config.toml
d_mlp = 1344
vocab_size = 37674
norm_place = "pre"
rope_fraction = 1.0
qk_norm = true
tie_embeddings = false
parallel_block = false
optimizer = "soap_variant"
lr = 0.00388
beta2 = 0.98
decay_fraction = 0.311
dataset = "wikipedia_en"
Each number is 128 + 24 x the weight over its row's rms, rounded and kept within 0 to 255. Layers, rows and columns count from 0. Numbers have three digits each. The size before them is the row's rms in percent of the matrix's.

# layer 6 MLP up, 1344x512, rms 0.303, rows 917-988, columns 64-127
095:117096095135125100130108164125129123127136093117063164098146136077112101153165122104125164124120101130111112108130067104139133137144142108117102128129146151108129104077159119161108111129147154
099:127114162190126161077105142122135088114112112134114091127151141141113173173183155101146155099159114119111149143118133133123090159166196129165166177156112135124123137120120153148145131115142148
094:125171096108117127088116142130151178169123139172120181133121147143126100102082115134166115149165158135126138107116124141102134120111137086172118129107144120108130091093110108132099107191156175
103:118124111121135139132103145138150116105125178100138106126132104155136143148115114106154106128085107137129109131135145170134154120130128126148124095092091165157147176111171106140143136131154132
098:096150132156132128111128121111102145092161093167139107110125066136147106129083128140116127103159123127140143131128161164163122110164093134108144113148147116108118136139144114120171130119161111
101:102109135133102121127094120120105126113155139134095105091062122140150114137113108146155107127123124102134159162116113130102142143157081129116112086151133143105100092117118106111101104132144130
098:141082138176155111156146127096121152145109096133150093134177131104159118091132129135138091161151132111120153125122137125081142143127083117123143097123137124114103125108121056131153112140144083
098:150143115063122136139119088126150112117144099154106134115122142067123152158085127102114109105109126110093130136052197118110100127115196109126124105146155118131118190143128121139166134107152107
098:156117151135150134117143074137118073118138146163142189158110116112088134134141152143122138179110155112127126063122138187144100120140121107127103148133141154102128088138100103152122120157117132
104:147124121113123061134132145150104105111070141170180090055094111144121115144129131072094096158106087155118107115164160109159110110097152104112116099111107121149138120146126112091155150169124138
100:100150096139146151142140117145109150112111106120185123143111150131140150119102139090093150109112113121120129128142139137129103133166142142109141152124163132149110115167141123141145114153066101
111:134137153130139109146146156111126151115108164082123173105121145106083096157139178149111143120087142163144121144130151187087111141137134153120107161109117152142165106150103146138196103159114060
102:135169089190117139100134092115143144118134099088094085107139140097155110130146101137141134122104148077145116098154101142093069126126135115112119121127100074101154151176149141142162138112125106
093:153105131134133112161099130117148118127140122136102105123171174146110118108153117159120150163145177100180145140109093140113110123117110118113089143121144098091137069122140107112098119133071124
100:126155107116129118127161125132130112132114058144123117105143148103124110111152158139117104142156125122112112127097116122137082082086134122122099101092094159092094119087137092132117088123132139
097:130162129107110102089109167133137110132088125118133102153158102103125159143137143135128150157123116163150149148120143146147147118129134133147105114148141133146126147132169122114114126174156111
096:157129096165145170102164130141118071111091110169140125102127090091172161123065130144094132089117139122071157166151102098171103121134161131141154105129095156115117148094111053134153138126112147
110:116128129117072157133101147126146117107135116144113102086120145166123166160183139151135116146142121110105182137123121143115135124111125138106132160112106138154107129176138067154105148122137140
097:105124086161148131089103124142138112130136134099133134133109137124103142171155124121151112158099125127157115087184131113082115117135160092117090137101125123122167165133147128130133117128155159
098:128083128134153152129087159092125160132147106143153171101100139117122120110143133129152154147142115093078131125134123166124114122086114143123116120138103111083119087133079154163145144135137154
099:153158140087162102118114134166114157173101118131114131129079103114143106152114100095055079119126072161098146134122096146121110073126113143151126089115121156105118181130113121163109126144142165
103:138153144071095112168130139100156140123121069108167171140143131142113123131116135124152115116150116107146128124130169121141120122124177137119131142134149133172105133117135093115141190085126173
103:149116134123156158149128122148099138119126137094183143102158112150130138112129120125150113136124096160094145115130132150122156146139109102132145143116108154143108168119084158128165116120114113
096:106138132124104130099136104144137124127161162155094187099172130138143106137141157088137115082130128130138109109106117139141101132116148136133095129112178135152105125150103139103171131118117104
095:175118140136149127115163102138146134130154133145128102118115189185107127150141149123133114107123118091171107159143146120171149128061175115133129205099135109131103132150107190101133144136153131
097:141132076124131142119162123118168108191141130155100137124126119143138094126112131136100141153116093165140147107122128154164125110140115156121108155120125092123112140154129048110153130123130157
105:090118099135170099082152103155130135129135091137106113177098149113134144149165140134103116129100114112118111141139096097106112136148134119092140134136095133149078157126135159110138091131099157
098:095152117104163089123137097159179114133180146108131099122072118084114138072146152144138132132149108107130127141127139127117127122157115146139104150110136139122138087104121144111131121119114120
097:188160161093150101108162108153117119152149093155133120089127105139123144131139147151140121153099147121109162098149113136153182160160108145111113114084136145098155136089138161152158145067155125
103:110093121136154091133130150118149131140134090131137089129160122134131121105135151098117138101160111101150109136123118073093104162126120092169133115119115126141111191117123146126136129126155061
099:118126114138156163091100142109126134132150155097157127144101094122134073150096159064118078140109137151185166188123122158150142110162164128139136195128070100112129135141153119139094152122122105
095:161118143113125149120102144167121180156093144160154143135103116158132098144123102096112107129164080109119135150151102122097121122130107119139095143128117100135125119102122149117111140139133185
109:126119141146105089093140123119117099153114146160095140133122117186127096132151144118118087148129130137133069135126086109158130148109145127131119105123134169143109165133074140122134094145139104
103:160107149136163109128149117174105111117110132143121142097104142128117120074119132142179107120119159143108137114118104154094146165122115123103154094146124107106156205117142156119137102152150103
095:117162109128108117147156123054151118159122100150122173154160127160135145091127125152110104122131143118147150100128158153083112124098111141093123126139099147120079131115151162076123125089133130
090:098126109177122098142090171077121160150143131135103102130102142132133137119107174119105155105132177084159146146086161149124161088119119110103089133154120120155131163086087113135159123126113138
092:118086100112101138141114151070134121147131161080131131137120128146130126122132157103101109132146101170108129131091127145121115139124126140146116169125177165165158195145080116074151172123118141
100:103137157115140067099147096075165124116138138093129112151134151155133130118123102135103138167110178131139140154112151165085115116080108109130085118126136113130096138125126124118160151125131175
097:152171191133133101084171151139104103130152110090100142118108149128130115101125112127157167153101133113154106087137144166054114117110127162137103159142130132102131137102125144092107132133110119
097:153161148128117162150110122087116144123095136137106121135085159101102096124126183131131126135102140124105147122151132161127120092143126133139113164159145144122092132101138107160107096159163094
097:108118108089163082131129146159141156147146137121096145150095102157105119104099166163081170147144098111134139162123103118093105142120129169104161067142161126113134174121146102100104096122107138
108:141099130141163146126097118183154155105144098117120106121142090100114179076175077155088120141085076115155131151115104133125147123143156143119130145122116097134158163151127111125167141109081105
105:133128111116136109157096125144062102105147124120107143130132128108134188132095130161099122077143109087102136102142125145138116113146132081089130143094126130077138149189113157068119125140143112
105:094138129122097084137098130157162127153144133188100133135111118133126077097098142101118090104147114097110153108154137122134151116129093127132117142153130134113140094151118149142143117136079109
106:120115107112166128141082148119100121103139130129140119146112168158142154132161162134123109108092181133115154157140121116116150055158116165115088169164168170173140110152121111154109156148118090
096:162108105094131153134168145140135107133110125126086137126161119141124158117157128122151142108084122122123129095152126137143134116105127141129135157152177090112139110150166106140087145141118139
104:170147132124078151131150139142067128133163090082122154104136181160195181106125164142126115141113091108108131098145161134155124143154132124146138127117136121100136139149116117125141118125141100
093:121174170121087115099146100090132133151134149130159124106158104113099134072156148141120098117150130161141160132082122143131101093128137166171120101118101151099100116153128111120082097077100103
103:135121149113132082149166137099130160159140106131139105137146133115147101101164127119090110126133108123138159106152105114145131149139166125157135104149127163133137151120187162165130074178059131
098:146113153113138123128137151115148106080174110122115149183142120102136160086104151124135105145148098137128163155120129089137088126104140127120114114084139148139095145116146134139095133131142100
106:128090162140148181125123172111117123127127105155136097115138123131118140083136115174112121163121124118118173103125122131148137147136053134164145122124098102126139127143110105158134110156145117
094:199115109123112117097159115087102181110086128117108114133135129099153149109145167147097145118088106119082121162130152164095139114125104099171107104106143122133134161133134150123121114161146144
099:101107113106198145165104155139073065118128111095160171142166118102172152109102112093107168168173138124100100119091124126103089069138121156094147134112145111155114157108163109158114144097110146
097:108133119108112134085064169111150121164076110118079113121160142129143091147129156122171109135134094124150096099154105148137074140152142112110157138157132110113106105146108139192146115074155117
101:132148144123121136105124087154137096132108122151105114112089101097110155145102182102115052120105113141139159120109121150110122156143130162108137123109117107152150115164124148123127123117121068
098:109156110100146122114078103116143161118143149092172124139124117123152133116129125162138137174135106140096139115188130152130101096106118124124149130123130151145074101148133106098094135088128137
096:142124127139135101091134091100121155103104170088099131129124090135134166105131148138159120159111091150152097163135101135153130180147114156122141100138127111139139121098156094158132142111142179
099:125170103128089116150116076112108121120091148100127134093100155125119101094079186105108108131111114121145130163164116089178115095142170124180146095190147142116120085131152105057151133109131133
101:111111117128088135155102108156123112134104115074124134136101118169132148094133123122139123142133124146081161174154135114115145095160140125108153152171157103122109132138149131168150120128133140
098:134159124136185120114143113131129098115146137122084049137119157130152166130183150125137121133124137080159133108130155125127125114144184110144125153147131103155126149170114130108151131145109100
102:165105090131095136098146133115130099152129135123124150164141139122136084117094125117145161143097114122157146107128109115108158164135142123128153120131157158132121109151133133100105161129110101
101:119134119103106157151102124114119122131111153125157132126127134161125144093113146149130123145085128114127117092157114103128108116113116132105104108110067120131081119123132148115138156099120111
101:145135138157140152110141138102149174105138156146103125071149102096160103083120097120155145136076124065098112119140117104093109103100122115158125181096117149147134110117124119128168108120184149
099:114146093140150115120121110106135119183105111156152143133143126094111148202119128136149113163086133131082106117100123122067083133119138073178122155123116126122117111187117130150141114124173179
096:159094131111112135134167127114131128109148141132106093118120153171110123127113140169117114157115117131145114117147154152131137116115098124132151116125090143112134153139153157124162165098102165
105:091125162118175165117129145113099140154120140125151145129101113140119090110143147088125102136136179129199126190121115152137147141126108075154092075100122118129139164112131076127125101113151153
096:125152104109109102146144089121143156147073138116130108140152134127117127130147124140100140139120092104101152121123178125118078104098094150135121144136110129123150116106129135154096126106112126
097:088125155136140175115130125114150121094106152127107155137145125104099155117149121170132111108143138105140107145089117124139127123104136138073172155140121141132121129119135135113143145167136132
117:109114142145136133161095143102103129147131120138100100105146128125119131118099145101099124120108120146132107106123145157147125160163127152142164098133121130148062138139131117134154185149127154
105:118098116117109137138117109135171115162143159164150127125151142118120133137126177161138094108151095110161126155158168084137106116107117158103108063118118113128086120106095088122096101121102133
104:152132098103123153113103146139144137115148110116129103109113133121149117134151131143126119101119153150166160125126108141108131188126120112182162141129133192104113146052097114134134179102097134
104:118112127129104107149126134125102134147149091127163133153112120132126138112128108124105092169128123131132131117124133088152118107099117158088153120124142128163128112095125176170117155111113140
# layer 6 MLP down (transposed), 1344x512, rms 0.215, rows 917-987, columns 64-127
094:145156137111118169109135091110173135141146104114130121103115103111141090196181151136114114135130186111130144071098101130141209118094110213120103122129106143141148140110115110118139159148126134
098:102119125120106115101159147177112154131114133139142171101143082083106120134108127088141131099144107136097146174112130135133135136141056127108136143097170139146124110134127161132112110149135154
099:138135118156142108100196164143159111148166123141103105147142119130157126135141118062101166144125166112149102144141124119129100111191129121189098132122090122142116140125137091112163136128151139
105:137118151150080100153149134117135122135079140099166104157126148109077104111149139112150150142104171097114134120096072133179156086113089136097082136135116162119086148116143141106116161153120146
098:101087157106132123115153168132151134104137169110182164147121124124112168141113103148127123140133087150139151120119131156112164153098178155132147132127120094138131132149141190115127099132093176
103:141055070105127126147163111156126157168131094100151128133108155131137149118153125175131060155111120122092115110137096135141086188118145130112164135143145102128148150168123135156142145097113145
104:112145094141111120110110086108152114128083112151109120147101127090151121144133154118109102111135102110146163134152136119129133182127101127138161104093165088078128148156140129178124099117142144
083:146143101114133147105096162143113100127107153124132133144137119137165151100109120153131077142096174100100130147117120183144145185109138167104143152087165090142180140111111141098091147150158181
101:148137143078145126137157164138148131097154146093108099135150127141110108166152149150145116131130139120099123100148146142132125144137115122147093164133096157172116114148099140167107150121120131
105:133159120097140133141151115142129156176077122163142115119111129093115143135081080119127063129121109152101091156140156120126129161134100128110126122111092081181142127178132123105146143179085152
093:142115137182116088150145144113107122077186187107122174171115097134145122119128129123143134163144108133162155065133138110134123113134102117147087129153139125137104155117093133148119144160118139
105:091147137185140143147157117110145079094108122126122128104117156111088137142102207118138098109093118170112125121106129096119133129151141135129134155131133139069116111162140129075107104154160094
098:122129130116124162148037109106133137182117145156125144145100079167145066146128131122129146150142134145097109117128115145149115108112103143130134111130156110156098170134134105152161131134160141
095:165133146139100112101128141096136146142168115103119099134146131159145098167098133163128136142191142123166104164083109111099177106130110125150116168189151156103142158138151109140121100187094134
098:144104120144156115102127157117152112098136125111120089133126117176147150097096144110157182102131164123119114115125135129137095065127121126154131122137148139160126129125140139155157139137112148
101:135102122087157109132107105114115148106111118132114126183115094130123104106102157155063126125169167164131118119106187132142145132164105127171112143129143087111153186088102110115130132100143112
096:155095148138103128100164148120171162133105101154093133136151132084083137181091143097120164130119153140126116134110145070087101136150076141114146155156098158127139163097140127133124110098095132
098:142129182144165102114131077121160080122170143126121106149134105096143111131146143124130144162126086100168159109124129136158134161151128112165078122150153096103142139131140172089101147126107144
097:094078117148096138094079114134128127105101121114184180125129146087138151163147118154104129165133111112172146118113107123175157155126149167062140117135107096116128125069136195136114134114131154
098:118095118108152121111129115124147123076150161118134168130123158073127152128106135126129144144147112130127124120158165150124114175140109090129142117141160106124137142107151147067174150119142153
097:179126124147139180124139127084147119143180129120110146097148129117119134143156141140074154153106154136152126095135127160123145153135098159106139109099135097089143151133161122100132128122152115
103:155128137130154118084147157094165123157143148106138115092135131090099135124071150140126124128140183182139124130135124129140159095117146145126144120129105162130108127098141117151159153131134128
098:142140060109140148136151120129119132117135139103172129120135134094185092136125123099136130119141095139104106130113137136113129125143146073127130157113119159126144143120102181141127111119143099
083:104114186101089140130126116159147113116170140145170157146123119076106128161134089148144130111090098157152172160124126114154180154115128148146110119112161094121115144127122123149120127147113129
096:143140121118147121103172099115114134152130147136157133128091119156179129128107126146139099114136119141108149122101110137117121127099118184128135153109092121130145130171106120125148142141111135
099:154126113110095082120156150129145116122146128176081143153151196138119092153131137138100125102142125107139143133121101111169146109124158096133167120122122109178115137139102103190132121126124119
103:123121134169141120124109101157106141140133108106122108117114122142117113134139175166151156100126114119117123105127131107098106143143143108074154136136123128150121121101116081125100114136187126
100:112092165119125140135148134072175098121129121134128149113162095092101124133090142142124091128139137122149130143153141110145135127123123107153117149139117168138117129105109129105127117110125133
093:140160150108162162126106112092143101126156130126177070199137166118119114129126151133121129134122170155105134129145153129157107135147121123149145103129108091085142136146094139143128119101146143
107:112125148137120112094148141130160181139150144136131098128161133139172123161156172112137139148153156109172123149147139115164121134169121100162123133107140140155154163090129083115148121138116092
096:113151149076113108119108150106126114086117073124132139141163175158078121135121125116101121132121103104145114128084060172124095132143125109103078145105108136133140103129132102125111123153151115
086:138130111142137107128162106119108101140079134138108117092141134167119133135141100118125117117158097146159120091117146102151131099115095120123127122097139130144139129156141099149119136134131166
103:108133132132118150112136113114146107133138126154125130146122122151143112126133123100114173108156145121141082073158143126143178149157128129123119116124138147119111158145126118107175107109163141
102:148123131143113157168150091087142105122133076170133132147150166135140160096136126147114116120094164114150083109155116124156154131115149123143139164129096137169108118101092152151126095183139111
108:123181171153093159103102130107154162110142149110071117123136174097150116148113143141092159107112159133128122104142130087140107148155118133166139119127124123102133118126138145097112109129122111
091:106144128104094152112150141152122085098149130111165126138133107131135130110145105122123145115152127126105126076120113155133095109176150095115146139111127174120131135121130147115120127099127134
095:106127131060159114123127148137091129100139146111141116172111119125096104118129093166169123113130117169100161134093092151164119104118113148198080125133157170126098127121166139135153124130102141
096:101093129143128156153091117177120118149129135145128159142120106145099132162145080145151101123102124123122123116144150088121097115142137099143123118105145097145169093103116122155153090128125080
100:120124104135098154141110123144080110101143148135145117124134136116124093153140124140131111116117139135147088114128165127129119123132130117118144132152149139131129087094123171142186156134139176
104:138149155156126173135138089129186133093138141120131116134145179097155118146197090152135103131161122147165167117141112149139131176104103147142109139158152135184122132106110134174128142140136107
093:156138126123131156145120140130123103156193146144144149134139114154095170142153118145099111177102119180144143118113092141168154161168143166130131135147146134136108138115095115136130179117131107
106:120139120159122112134097117144147119118090127086128084133099134129124169096114083152121117108159088127148110114092119112119134148141155114129113150091181107101157141084124106114144142143070139
105:144158120107114140097155158111101093170135090132092122137126117120135182101141160162138114137124139116147135121091117132097149145170124080139156130097144137108143133144140122155141135122164123
103:177128140149073107124121128125121130124159141144140117118119160115154185128103139059122122165110136129122114116134121109146151140091101107132136140166096150086119135170140179132143119153148116
101:126089104124152147153114107118079145132106135107082159125106140120109138157162148163164120152162139129139120093111132104164127148133151134124106110118135109149112149186132110188139089108118151
099:174146102133109107120140102135156134163126114133146097142118141154155117099125137108118154163100130142127088081127086163156128117150152155100103140098155096171120138136158120150130164119159138
101:140126117160136104097074116083146115123150130090115099120155138138208142139166135134125103134138139127096134094115124119129125132125146106111124131119135135157178095127122127148111150157079186
095:138143092134083129108116170146131133167188125118137143095129163151137128132140137112129159121151135118148139140124166129121088166136113126143125108099089128130125131132099114152142160138166114
100:163123135109166135104146156117162087179143142137119138138173107139116110141106134132123130107150080104130131118107108137120144159091140126125094143124132126158119115124155146091116148107130092
101:121119088122148149164123101147123120114134113130112086094140120104124121102136128104123081089129109162155144135114182145196148137131135146138138121131166161129112106148113146100160152146149166
104:110153102162142095121127147181138160139137119131148137107150180099143131166113104151155137107105137110116159126142166125138135130151111115162088109114058119138137139150119145133142129114139122
094:099138119155102118159052099090108077132092147178140139126101146139146119167146135145118088170133126114105120127071105154136162131101162154137147137164125139120132140146128111181157192138121101
099:110102135128134132112128149112103138099066110161100183110139140133110133135101105141111122103124147137122113145125186117130114136107156189176157126139128146131162164117151143130150100140117109
095:120118095145158115135146097109116161169154095143122137117122091114107095155109113111149136142119126131075158134156170127122143141120134132067107138151141098108151129136121112134116134146090121
096:143111122122150122112153107164155086108183149118120083136115113135120095122125148117114097068120119166139108088143142134163090114065100139152111088127149152124134129139138083125127173125114118
099:124128146131135134122095112138108114047141111119120132130130119120132102114105174117114147137077119109107138133154147147134143127148137109126108119086125135141121094183093116126115169129121131
095:132107163121131183118130139094104120151161131161118112142161156146157110113136167136147157146153148146115184123161117198088096130118140071115153147130128161137149157160124139119122138123121114
103:095133146159180098130113129156149117126107142148145151130130105143125110180118124127109165102129122094139128110144140092139131095148105163144152108095108141152127142133145107138148185131107101
100:098168154165123149155085161136097151103145132124148110143139096077120112085132122109092171196136136134113146155146088091157125102142121113118111096180144134112107120150137110133116154127127095
100:096131143156132170128125113131112153105212110113136087087165116125116180118140089116117138120121132134106118153133110129103118075083081115104096090137157125110146129109116157126146092152162121
098:146132146131143132148141122131138116199141153111107120152135139132137137168101126134111186137112155148123128129106113108113149157132146117118171116109125140105154172100086154158142151100115088
101:122151146157117148123141125113116104172193124116124130127097131140135107094136151158169146132128126141083114143155126139155120152121083115123097154151189140152095126102060145162139158112153121
103:070097180142149120146183145139159092117103146173123135165153129148096112178131095091157100123141145151096114156095130155143150117130127138093087168100113086089152144107149165151167120100112139
102:118121146098148138143121120072142111130155143141118137134145144128132121109164098113134145124145098121114137113110146137116131093124107105129150097098152157132117149149115158142143144119156109
096:091110120090133171134130140161102111178106128086172128154105115116135161112152114134153161111136144145161134139140122128095154133151174140095130143093117090137155169104153119129101146119156123
107:115128102115150135101080090079126101095159104135122114184146142112208133155125096100107146116076146189150137131127088125119117109117145114120129095130099115105124171151132159112135127110101174
088:161151162138141150095084201100158111128156134169153125137086135115072113131106109147068154124165150150108151120103115170116132090119116163200096140171146133106118128141095114137118176138152171
099:158148106080129127127156137140116165159110092111149124132115136160157126106120107134136101170137131162144116119100078099124134111130150120153095151104136127065137095112123122153090113172103153
109:086117092120119133092122158191131115148114142143143120130126154130142130149084117095108134086107108148154115118125164111120152124117144162106147127133120150148115153136140153116142156160119125
103:060159104096043132138162121130190152132134122141130113115144134090115130098133138110150101134117155141114145156127159104104134111123161181143146101111091130135099151136105128104147111143141110
103:121095126164116118111121114147114142099050119110164111119127115149098117106145173123120161088185119157127128119121147148122142174136099106112099156103133129120156116120158136139131144134114107
# layer 6 MLP gate, 1344x512, rms 0.283, rows 918-988, columns 64-127
101:160136126132123150134108094121104107111184129109129093101122164166111156155136145157147111131136104117107124119151085142075086122145137113150148102123125143111116138135124100124076136070119120
097:151131130136085096102113159109132110127144066131127129119123128113168121140109118055098088130124130155102114089145167100106144139146110096173137131097083184144122119138171146126151127126138111
105:150197074110127083101188119155097141116082132167132105113108114172114089105101116148112134129121135112135159141135171140131175160124088125132083118119083127173100140151183092140105124097137125
096:108161142133113090130130091143166119131152091137101108100140096103113126107129137133119119113109107119110117161104130135149127118111131144107150106101140162096097152094144106135134162155150179
102:103121085117108110085144103144117129115119123111116109154139110127087090109075098123160164202141138060127126133123108134134123120085117113156110105170101124108175125132124127176126144098129118
103:159092172119136133124133134131137092114182159107128136112170135180122121114145109161151099112153146140119080148138147137144095132141124113126139118143080163105104115145119141160119159145139134
090:150123110103094146122108112157147108173169101138103140157113101070122119142101119076135072129146145131139098131098165108120087163118163098148071139156104144094128107141132159120135145145120121
096:170169143183145131130125086084128121104111148157140116118147099135110137129146143117160126143147132118112081163135147161180088146166090125135141099130137128109150123087152113112131091122099134
103:119116132087134146155133117102119157139128128158167115122097136182094176155161083161158112190105074117141111159162096137133114151173130145127133108096134131132114104119175159148129102120108128
095:157146142130137112157117152134134129125138124124153126126130109142106078163114135151101075138136157124150125138135133132104136119135122168112158119098102129086115126102146104120122152117088099
117:113140104137128132100104147152141129126147127159147137169099108150146148089157138140149110110201077105105113120143110170157163148153107108121121099124163099146138112135176133112106142109050142
106:139118143102151129113158167108142115146101112104147146122095129141125166122106108106105118129134159145130123142127149143178086164110105091148150183148115164121128178164118162042133137143127080
097:145129113138147106128090154083117079092153110159142113107124130124125113130129139201152114109163184139179152149137136137123134131128091117138121143105114116142106147126187135160143126174116159
094:093158114146140136162104161162139069103111112102123111121149135119136109098135138154149129101152140129137120118083095194119134124138100097119080126121148162140181161127148122105125113154121108
101:088163095115129131108113110143134129117122123130113100156102129139125134146150182106162110061144121139129165127162119102113160150146128159127122126131103165155132127132107157107124093084083117
093:144161131158123112113105137120119135101191153136126087127118123160103144100118106117128104147111165146099097107121112147165126132156119141110141165123144159106100170102128104142142106123138142
102:089118136142107142142099125118137143109115126100170137129133141140146109123148140164107144091140145118128112145102133153109107146139113157148164128082141115136099126149145172117136098106106114
101:099128115117147128108109073134098148104116137126155103132119124073110212162120094088167117141106081139119102152129129145146122142079136129081110151136126110144141127123156137128121134077152152
104:157151136123178147101105154125121146131147110138138149136161142108100122118158124100102127142116122116114100094102154152152117167103154149155166134104091123103116151132153144124133140146125142
100:141121148153136112080116135122103111095164161106151124110130169121122147099140158096134125102131130131138111168162160149114174094138145143141129146124129144077144151124115126067155116145123076
106:102121117124123149121129151108118090160151144114131145122137145156150149150116115141128098155128123152122140109142161095105127142118134128126130109153180115132145145182127106100131153134158169
108:175144108084101134107144116113115138161143136147169169111128103090162129125137114128115128167145132134118116125102122135129133155119113118145184125126141122091130143117118106117172080124101132
091:132136089108149120116088119113143113139110124097162083177114101134125146121157137129131125145140129112125105105155081131141157166100147089138109131146159166132129079130128106152128127125150101
098:108124098160119123092122131116143122124100080091100119093106097126161149118149109101110180123143127108141117133113130123127083146128126066093082076134137139163086100152122092147153123167131095
092:131160120183157163124105103131148111115129174138127123106085124149075110128128116116157147162074121098091152146137131155121135138119101169143156159113128148139092147129086163120115132142142142
105:113136105109114108153128125127125121147089131130133139123124141146143128106127083142157138134148159101137083094120117177149135122102139139098136124092123165117100088157125136112113166125140145
104:155083130133100138116087148094095137146134146098122106135128126135136170139163094129107109065085118124130083119114136138143108114155131109136087135102115124062156157092171086102116133134130103
099:164136171152109085114075165133102172125155095126124126091101125143136117150110151114138162123083118120119121108109138140101118158144160146124108114081086126134107092115140145120123146142144125
102:111151134159101118089103106131104113119117148131113134097124134137114135118159155090094155143084108141137113121162088116172103168114135105125132143117152115157119128103149177114132128106132141
100:080130094139162122155133105110147154143159119144129149097123133136135148106099124092114154089114107125116112144134124110166203092115141094136180098135162110115150151072160122088084117119163111
099:089134117128155109128105172106110125145144121164126111157174156110099173092117125155122181120085151131100168117140138133138128153113152110148186117112145169105103124134095099135151104125112109
107:131102114110106118119111116150113120110163124105139119160124153095133175121097142114161095128119092127161152169167120152106148097148162136094111104100113164137128159146149099123119127145190104
105:084163095146128146138123151158109112105159177134098168120136150153168112093159131101127144117125122137105104140132130144108133111132100112098146137156136136165140147134132127089072123122147136
092:121119088112118135157118101125133125134144175131108124137137099101155096101144126183178118173146132105144113135112119142133144161103154149173190162141137124162141123159138099141104115130100101
088:148133149113093108134091136148118133116145070096137147153088130106103100128084150161135089117145154116117174094148122123167140158122183118109128174136125083134086106111112123143122161132126120
098:135167117144076109144099133149148118143161071136110100101138167143145111148120183096084139109116130086098108125160112116178133139139119158119120133047067113159131118118140140151141101132137097
130:093091118173145104119160134098130085126154169116165178121165105139121094154178119116139112107127118128106131098117167111068092099099062119145130100135146137087131082124104114150137117164144118
096:134173160156118142130127171140133095127149135132101137086127123092117119152153101143157165110109126182134103143125140166153167114202083150130170095160175150142136159134103121115157146176159103
104:114109121128155121118105121131130178104157148127158128123208117120165108129115170098136154139133152164144128128134134131163101145142128119141195188131115125120128130146084090127145096139141185
103:141123093137109111140107166126137120170084160122150123123098147157129130107085154138128158124160109098149113134127130130107119140163159109112183107134102139163123073168124114131101116114124092
103:138143115091133125110119133167148114098113123101099083112099117153130165126163092133157134090136124150102138167126124141116127103137120135088093129102131135097180106134158099150095132135079119
105:104189174122146099104095139123111137154150133111134092162115112133102113092108156114098134123117124129130138111110055148118149159121109114153106165101134120166139119142129139124154124188135106
103:112178108130145146107114183127095174142130081091138119120085145123112093144122119129180121083114141142112077090134137135139149126107165138130152101147159124124094115111127155133154153098101129
104:125088121121086135139104139094114099153129090161093104131128122126152137102145147173107153156099140140151141156124135154172158097136132123176093153137144159126126154160177124142107174144126161
096:125159112168164092135115143146139131186143131173156126100143153167131114179115155142122175087120121108129087120099130155139165123095158119107143126090132112130113135157154134108090137084118110
102:131170142112168126097147157129114142147144109135129149070125083140084114173118185135140094146116145144158131115120104089141128135114134098149078083120166112123118129126117133138128072130121111
094:145095104175126129136117109131162131108158119180143112154136122108126141084135117111116073146082090140136106127172073132149126140106135123146151111136145134145127166158134128079131103115130133
100:163120149136101140102104128159079103116112103140155167136111154084111141155086147101140133101144170147095122126115142115156109107107125129153146139137124108122133103152113141091147126149121140
099:119104129122164111074128075147120147152133117117125181106144153117120152120127137114144153102124117147148167132152123159119143149136106126121172114133140171143160129114124070181120092117161117
101:102111194132128165131152133078116123130144131129124154117113135118118113165127152119087119123103133157148126131154122154118108144127160132138174144116154146102130186112163147093120118146076108
090:119084111156131134175175111156136135113129165139125156161095125120167139124118147114148146110116127140127112118122151151104183105135126090117104111127107082159131161115103076088103128119137081
103:178127165128116153119143178085147121091118122107131133142142144122163148123138139141099151145164141108121082106133142154170128116178178147099134138110130161122091124109152111167112117134138135
100:144089100127183103112136151120129085141107125131164139119110147116107104140115161135122100142105155139117142161158101143140140163161146121171156166165107136128119145162104113099115163125109091
104:091150127084106143145104147171167069074159133160108120136167093093094111140136118127108087174136160130132147112155080111148192128134170065140161138175090129135160125136114137139108097132096070
100:118133132135093121096154124173153138129125177137154144127131129109135113132146122132098153137142092170125115152148151161133169084098131120149141131136126110185136160119097093106110161127157101
097:094173126146123142147107133140117140117103127101139115152117126077178147137165111146188105092095103117147111111132172144160103094123132149151144154127122163151133141108147118113139115118175091
098:137147142122119149132105160107119127149121127170166103105155169112133117083140173166136113121160112110105125140137139156119144145125106120133142117174176136068081144132148128146128086128117155
100:114132108155107161128089180134142140125134168185099102155140143148137140162159106147148087131113105166078155106128117102146107147117104135109164126156127155133122134180136104141141141103147133
098:104118102120101146132168116142126081127168098142155140118121138127137128108129156130094104136143136133142106106145131124156113158120156075135137081138099115156115119125116154132131097146094159
096:139163139101189131135143113168075117095134127093153103143146077114180122170138151152126104165143133130101150115125121132135155129122105116102156148133132127176118144142107128072093142068122160
100:132079105129100128159135143125110106151125098183154158119134125139124154120090127140069169144112149068109104109118091140091093153150100153106133140095109106118087157118158131170132136150139143
099:119154098135158116124104155111076138123123119120149136123144120139191120123145121121155142191119139103115115110084124111088146111137146143115134137143108114155089097127132164135116079141089098
094:138124148162111098133116079126158109140177116141126167136124121118140079143154141140172123130148093123104169172145118138107097117144155143134122107153128120149050159118130163118107135151132130
095:116114137146114143128143102131121131131117120104138126147083165144129139111152128133103145143111080119135119126124161140102077134097151142147148123151088172116114122110159156171068157098193119
100:129153162122156146134144139149089119134158134130102124160086089081089167111128139094124131152126153128137118150143097123123129151106157144116126120146133122097119126073131133116134128120138146
097:093124138113134123114177154123084110137167162114127114126153100134108166094090108122106146125134130184118122105163145150104145102121112094100130148143151117129124132159101126098154145120102123
099:143130106124132148094120156143090102126113159126109109134123063115160143095132147125130129141137113136143125134123129101124103127133127111102161118173139136145154146133085167114158088162109125
111:134100090133159120174159139105130174142124118083120123133171108108139145061187101160149124174160147113148154125120087154132111121122088092155126150110130154129137138142117144111107135106099131
105:129098139133147159139122122149110141163150135116105148114110120159153151124147147107103080074062131129118143139121100095145070122123128127092116121099156131120146106106131107107167159170130149
119:135090133141149108149137134101164113127125128138075154130142156104126176127138122121164153162078108102128106147117095162132152089113141105143123115113152141152119134155136096118158097125144132
103:106119113114164115150160124105128134154165096133160139109154129113156179184130158105142136134143127124137146091123122149118083116102135147140147123130151132091170113114087118120120161119090124